python train.py --num_hidden_layers=8 --hidden_size=128 --num_attention_heads=2 --num_key_value_heads=2 --head_dim=64 --intermediate_size=512 --vocab_size=4096 --hidden_act="gelu" --norm="layernorm" --norm_place="pre" --norm_eps=1e-06 --positions="learned" --qk_norm=false --attn_scale=0.125 --bias="none" --tie_word_embeddings=true --parallel_block=false --init="normal" --init_std_qkv=0.0442 --init_std_o=0.011 --init_std_up=0.0442 --init_std_down=0.011 --optimizer="soap_variant" --learning_rate=0.00633 --beta1=0.95 --beta2=0.95 --weight_decay=0.03 --lr_head=0.00963 --warmup_steps=200 --schedule="wsd" --decay_fraction=0.874 --decay_shape="linear" --final_lr_fraction=0.0 --batch_tokens=32768 --max_seq_len=384 --doc_mask=true --train_tokens=137800000 --max_steps=4206 --dataset="wikipedia_en"
Each number is 500 + 40 x the weight over its row's rms, rounded and kept within 0 to 999. Layers, rows and columns count from 0. Numbers have three digits each. The size before them is the row's rms in percent of the matrix's.

# k: layer 4 attention key, 128x128, rms 0.183, rows 68-114, columns 0-63
# q: layer 4 attention query, 128x128, rms 0.185, rows 69-114, columns 0-63
k68 119:506469484511523481411472477437470441450553498553507496517512447547414503464525508522540475519513463464518390491444506502603497508570625471508526515566498457417570559460461443512480520478452482
q69 104:553531503484530523451472475514445566498490439434506481532470480525548429488465518458516482521569471527520469557478467493524561504562496438470451526510447473510437464453479542482418561533505517
k69 104:554470566500433542452496461558513479545475503477453527568474507523539478505521581476470530489540517518504531509457490537525521491577472429545509486564524515515480549480440477491412539556457481
q70 130:538556579489512559474530473475438544504496511449517480536500484489490471544494556455510552504489501486516495505441517597466466520462509463393572568525507577489542517426507547465436508526480478
k70 136:582495484466518492481444473460484460514429538516463522577481541460454536465487522513405523472482441485505506527471546518417482549503420452487559512463540527509515418546455481481475542545494432
q71 105:488510497463507404468495521541554523573566529524521518485559497482497502528476509463494400506497472494455566515497443544512495428464466559473470480509540469550486438484467540515474417453551530
k71 101:473532487463494451511515432509537497482463426564490492503475544528507488535550511556514472520515490477459538553494551590467490511432485525527523464535520468475548439526499493493567513409487540
q72 098:500504460524477444488470507492442452496511496564492500519528500463468498577499454433516551505545480412473502554522531430475470494545502546536470522500495475528428594513473429460549484464499434
k72 104:482486499508433507496509508494466483504584520564576456527535573540507502538472508505515527491543547536508452473512479480530490545548544545496464552441446470585447534534492472534503503515537436
q73 100:451429509571447458500502445508471435492498550546499565501483516461497469567500491481543471492488525505519564556437473428578448456496451460429546443442543503514497577439479491533478397500481494
k73 106:470485532447511457408553433521507533503503506562588523505531533499569481589431461565405463506500491491530488509529500532498480543455451475522489458486537451556563530481471561443492438524480493
q74 101:504515494515544485401576511501531563479563460525423548452488518475490448492532540474478466519491503492532468428494496576430498591492572561468491423476580559447511502472384529475479473497478466
k74 109:439536470448591455512467494497503505413479455538473579562535482526486564518568466559570491521538514525486520434518549527529565507443570455492492440451493557475565481491514513454442518465550488
q75 110:452504460529500500409494512572500496441526465532514563457524541430560521506483479467507502539510529509594568506528477489542490475576424501541549470463559505410470462477548499512516527481482573
k75 112:465523523518469413476555456523441494483499486484534492501478458495511456523508452502560564513452556551498506418536535525561447491578498533517491450569468522537535530498515521456555484432494485
q76 098:509525461513535526496526506477477525380525485596551482411548548553556468458489463456515473470551515497517455455545452510571478478552406484527473539456482496506494482539499515564486505475551473
k76 104:547502530487465461472574487480458512439485536516559484513505426547479442447551505510539506527423474540560460513484524573501498450467544548552477510476538440527540581463535531502466508440480517
q77 106:514510476468522474516520489363492501417534449492528456574469404460423430502474413526535475563557475415540553499492499497505506514522522503556509536507570526440487525484434409499611483510509512
k77 108:551465440559450497508538498419486443448572459508481505506514482490503490493512484500515501526539572442466511457534493582420462567508557491510540494548505474514549538556447428539484504474467489
q78 112:437503477460536501516532518570442447472485477442505536485517543509536524435452488469530497459439517469495456510489459499428529549426486535460511527573530462497592493496507526514528610534551558
k78 115:426476472451509410574542458483476470449487501411516510422484539386506498464495523524560583481520530486515520461496486495461496428485508502487536521508500514493588479494517495494456523462505513
q79 103:491473504398459502582555520477480441486460576512512526538453438530483517474488510544569484469467532515483506493487451535473483481538440530481496519472450508585470563502577445420518420480479482
k79 104:478547556496486533422535506483537443519501518506450420488474503476505543500424522448427572484504516480528503509476506561457521562562443521478414609485503448456475559500478483519433528502542471
q80 106:455520517436473529538484525517550505546495506516468459414439541528465473452502490464488465498491457471457486467541547512462496513359448521552540515521531483559449451558537540388563506447427522
k80 110:478574538522553549473524454559510466535479424498521444512507480528460532521515486420573510532514383511459495519538467503468548504513520515467540513501496550537421456500511513480485512362514496
q81 100:513553495460448534463447529483532537515589471551500468511523457500510490452498487437563504500472477487495515555481483476447508434464537523517497487504455553511511433608466417486463506540547517
k81 105:420475465519544513524525512488565487493525467434578544495510494517517526383504497433509517514473466483539495508483429470461482500521495489531530509507465563508509482548521506527418574469480536
q82 095:432490518531517470497465471584528500522490474523531516504520485531457439432588443451510547466553466488566500502585480472534525481499515547518483488500530487512459559546491523480486531465499503
k82 111:552571525518517468498491501491467532525505526441487429520496551543493482374486448524530537505527509545541525468555506520534495493531524439474433459572416459531481558537491530479527503473546488
q83 095:499538499502481460586579549535466510428518466459502505438515607491501564498559446516497471482521492504553527549466446519471507604481480518498459442498461459459516525466426472583503450484494511
k83 100:510517485497447528519547505497498539518537496451520551545477505471461529550533446451543598517599552472531503502561428514548459495452505552491465513554530460481573467480450504579534494527496469
q84 094:470470425481543444523432434448480460456465462528456541446545483507532448473494469531531490412537530434512499463479501453470545489557544484524464402458540510500562433495593559519521451522459461
k84 111:510534456554546438477560416467503486460523523528541528498496407591554521441478512543548499497510502467481435486519519527492467470491590415507413437507485468528524465515525559516477426496507482
q85 110:455485470565502518532500560479508440541495481525558496471466462485525531475418503597476485483467446531447548533461509503491541469522469596605552465454530517510470507483522427481507497493509480
k85 115:438506488534554507545497479526497473538592466524538490460494435539419487474474513523549420530480559569527502519527533507568532447515472487569527508460452506490487530450473529483542531556514498
q86 093:492437572532497525525512496529472507474518550501529433517496495489527444556521475520531561479505516471480536518490567496474492462506603521503441548460511476505450438516434480532441526547463475
k86 106:529527521530456561555483479474533457475490464458515492545475492494535463501545455510455524470494558483505478528469463467474485568523533532525507478506397499550540441483533524571467547519479394
q87 107:465502489562419545518402504505447540579481465516511454479492471489458514454481603540529539467500493520476509452481559503508490522488452453546529483514506485557493579469505521457494540497506508
k87 109:516438531482450511479504489511482495512495526546444545457490460516473461450519571559530509517563484535513484519488499575446494565556494456440523480446459575487479477589430505491511518489552512
q88 104:507497553506520509428483484532443478487519558463492500494523525483585505484520486441506564432484460466562499550585496463430400599485451490434532519478497437517441487512543510515406443496454470
k88 108:524488579527478444507444421534405464535467570483487511491478519497469462552453521426464516449494457426496482483553503495504486595454463475545542547479518462534468521492582547504436506480514489
q89 117:538490492487502503567446450486431455456423555538520517462490480500534487460421498496426419464478468469514481531501496492547501536571421537529505562483504515473470536545478466477437407530532417
k89 121:486567494536495499546494538482504477493513567523490517522436508556502505440460564441468464417516559467605446505525516512495499534529517560509541558499518463507446494518424503595547458475517510
q90 111:576545520500497522483510523558529510503475500429535476496537455549498506452397579542583486538518538505536467462573463519554502542563485469396462528547554513430434455542466499486355530547542484
k90 103:507549539449547521555410457518521531410437459459486473526514450526484497438451535514578496525453494505478474532537471545485478528542462545468518521440572487491506487514477432538478518599534486
q91 107:495516509460485539469533581507521513459510484496503495474480498496533560512536553510499559416494484496536457474627497436509532478510510586517474494539513491499482473572569383538458524507500525
k91 116:505568501476503438473532538479523483454533502436466486468500510481521475553561471474544502443452483567476410429543456485574492507468500584494475541508498518424435471493580448530530498501472548
q92 117:469476492485545511472442458489482507481538438537497393501482476520488526447481438455535442493491475493460525475552470457405548463472539528529499524510454564470455436526553468434506582498511443
k92 112:415507427523511424491564477465464493537587548480536436511471515544525442410551481549536507556448467499477434436497464503516461480488492483541454540491447551557518492533512493506488487454524524
q93 098:530483485477521467512494518450469476567547466485482530436542549549501536508456464566510472477475486479440482499536493422491405514510534515478406538527538469543480495489513441424487578509535465
k93 101:545484487525509461530513508507456491519570508537517544508562502578451530577567548480571452487495508494505486508466462435534442503501481539445489524479538459576482539507512469523504554449441461
q94 110:540466553523537544482511512510499581467448506472459408494497504523488478533476450516528507620455464427483490465474510444491464482523520405442468529508528578504518531436512522521495473495427506
k94 109:537492504518471512484489500489448518508443535515439497528555561455511552478483463496512503526495480442488512524493570538564377479452468467493484495431550544495518463519468497550487482548459516
q95 103:458457433590485508500557523466495487488519515440505468507473532518516469585528549483501530532497517477517547492530484475486480510513551512503476538529453471437481476511504548513524531465451483
k95 105:475537530578499476471511513442475493458484504488447479508587533455430514535481427469426513509472537477533521528471532457429491544453496508508444474574531524545497550468539491523507470581478411
q96 106:549514612568459531538469514541474505522481588509522480477447484456555492561491521489468481538488529475441488583454529463504511483429534454494528474505522433509474509484498568470536531469527483
k96 113:498516546507490531490453467634509527486456536557527558528446545453523475524469407528387474506516524508502481577478518510517507467472519485505480464423524477497475434526502497575561426471464426
q97 105:412545476457461477521404570495465477506503519514449553546522516508501518584491503397450555456540461459443471586529515485512422521558481471527475539546494443406506472538481513497498536428581549
k97 108:449502502501440490501453515489503521473516557523518491475479530485460461534466501468486512438518429496512465560513529463457478432507546571533490470514466401561480519450518457524521470596477488
q98 095:572548497541530578491557483521537565492519486452542509504482481572412525447524460494497508485558479489506487528536514504436462475500484455559431483480512504477543558513588504544446551491464488
k98 104:521476530491576484438449530449463514494481473469449448495543458530534526470519474520542524563530404538500473496487478456538496447490514485507534498540527446443437457391545510564487556531436514
q99 105:535513588458451544518439559438438541455546514482523493577472525412452528535473526490521450470460461496455491472452409463445490490512474508505501556576467500502518519505477451497455491538452455
k99 107:422531551476443500559490547420502468496448496478550561478485554546504510513556529478552486486441470501518540518415534554489477521553508508565515474505514502549472547488460445515526530446482504
q100 097:540545524550540570496465424537495537467442499571504515582509492463538532562560540571549506508500538547518487492502496470473484519472491513446487538471481521474475441515486554428427530446526471
k100 102:514491508492561510450465490504497489497459551513506530559455465550539547435539571488508538460462567469486498512516458565480489534507476502465508514473566531559537453537535529507456566493397519
q101 110:496514497483491449529512536466384528449514487458527475563570522515510502477472536469541518559505515500546446482569492515461520504541489436491491493454534548483470503491530531518372537474454465
k101 117:494477542450526408525507512439418502486553525454476492520538545498518528504420561467536533534419495459532506551599500572472512561533507368513467523471589519437442512473486499482486492540530412
q102 100:440569503509555489460540517547551457530542407377505477481586517467522561508510519501483521470536484587500534560456437474495499466421516445473534481517499545483510451489508528507543530492486559
k102 102:492494383459520487480479487554526531490508466443480496485524516445466517499486471580565593481519514491511560547510492484456466474465420434497510436555529498547490522496574573443551510528431492
q103 102:468519555544498534460546532530468549523445401507519551480528457517488435485480582487464531509490504576555435489440447513492536533466489495519515463492480467512500449534438498483494514547484505
k103 108:441516510535481543517473505547538541502537469519500455491534485493503424476473528538513537546506505501488467512526459477462473515516455452447490505484509459517491471518432536368518503464480454
q104 087:497515491536503498530537524511479505447469557552455508513541484525473531568478471522538577503510492475525522560442482572472462481529540497562427385524455497429498559444475509497477483497432459
k104 090:491539578530482492496537561475517510440538569528511526506488482520454503457463491566485529423519486441590555482522437580567491501503539569564492468479476470491504548449551464375455463499445496
q105 113:477519498530529476533531450555444510539461503571510519443488533513466510512502511513484434510515523561574455530423460463476547637527511491481491510453470411504541547528486546448519481528514520
k105 113:511503523532555524507543511569532462585428478522490469448464513529447420476477473524477476503555473511506500508511492497534530532558526538513464511449586470516468552558475537409526501529474458
q106 101:439519535555483526458494497500509440477511494445486468495455525475543493489491471473493462574440486459506460519457557470540554585498448521471553572497539510541457499512486528511495490518498528
k106 107:529470477564477421508478519555570445546495493445528443548476544477539464607501439474490443529470548520501479495470595470505525512589448503545515517451549486522476509529476528500528534516495523
q107 109:487442464437426413497460532454557485535549465485508515479527441567459514565504546510486457456449498447528446563490487485482460490523437540523481481472499540494498565505477474471520426507491558
k107 108:461495444490539502451484536432486513483508388531477539479517523550455458540483463489492501459492526495448454450458574553454473535507494559520525532474512486463520542460476518496482527494550609
q108 107:532472475505502564545529482515462509512502464457549513548508555522490553377482487540502542530529465560417451484466459458479489530491489488526543462444488488541510445529518501455478485516483450
k108 114:486457522473548529529477516531483498494534503415519516491519583485464505452480534477484536559494499457422521555581463467513466449511478437493496465472470492486498558543534521462445557535559481
q109 109:530459516470490553436525483491576555548489475456470457524431502510535531483503457514449473558508510558416523538446559517479539485494525454502517482491578509476447585454518480422523505478477514
k109 114:550400471519530569455496544473526416499481483494455460529486503415489590497474508555469473564564524558460539524518474522461445429462506456468542493443520504418546482462513510509572518525509494
q110 103:497484515446503508518484473451467506509548451438515445475489450437531508486499506477445561509510460485469483487468467483412556537500536451503518506547535500506524449492513491486443493478546499
k110 107:531501508473467543554456538517454432572506527456454543491493455454499531458502496418520553495492528513437483541511465466469558508562455426523519539494495568559488452498532489479513513490516516
q111 100:526500490461489466523537437480475556513431459549484411547522488579555521495513495564519498550493585559524484467429512468541459481413529516486517496512451504527609568509491470439504496468510459
k111 100:510516472439552440493511493475506427527554436520460543461497489546496491441597573565472523487546510593514537490580480487517532506514465550463474505515536537548568528513506480493491564475471483
q112 110:468515466471464522532542529444467453504528519558509524488491535503472544473526459558400535441536471546508491505583508431508455508556436530504474578497541483529429462546546432534484618504501525
k112 105:459499476553510424494520541499482459538625548459481524440503527535531506596528467495497472472491458560511489556559526463553464473450501535482482565541495462465459549500553451506535577526466543
q113 109:512473491602548460429492474537413462459461486520534496503509528469484515468483479498504454512504477515535486462524502500570526562496584510449505469478525461454541484496455504503503553525484528
k113 103:505531506477471499485510554552473563503551500513475484556500527525499450539435529496534437584494501482458483487466495522563559505429504554487485507460587572493565501474458541418482504512466472
q114 096:500516568537520459527555508534506493470475459426548507526559496432523515514542463455447601532510486487511527450482542523434418468464563463452486533500464476464516523507500469593478518476482473
k114 099:588499531471517483530519543508479498536543536505529499516553455484551482506541457507475497502535444419561533496504476479528450447488484509411454517482466502543447457484565489509527508544479446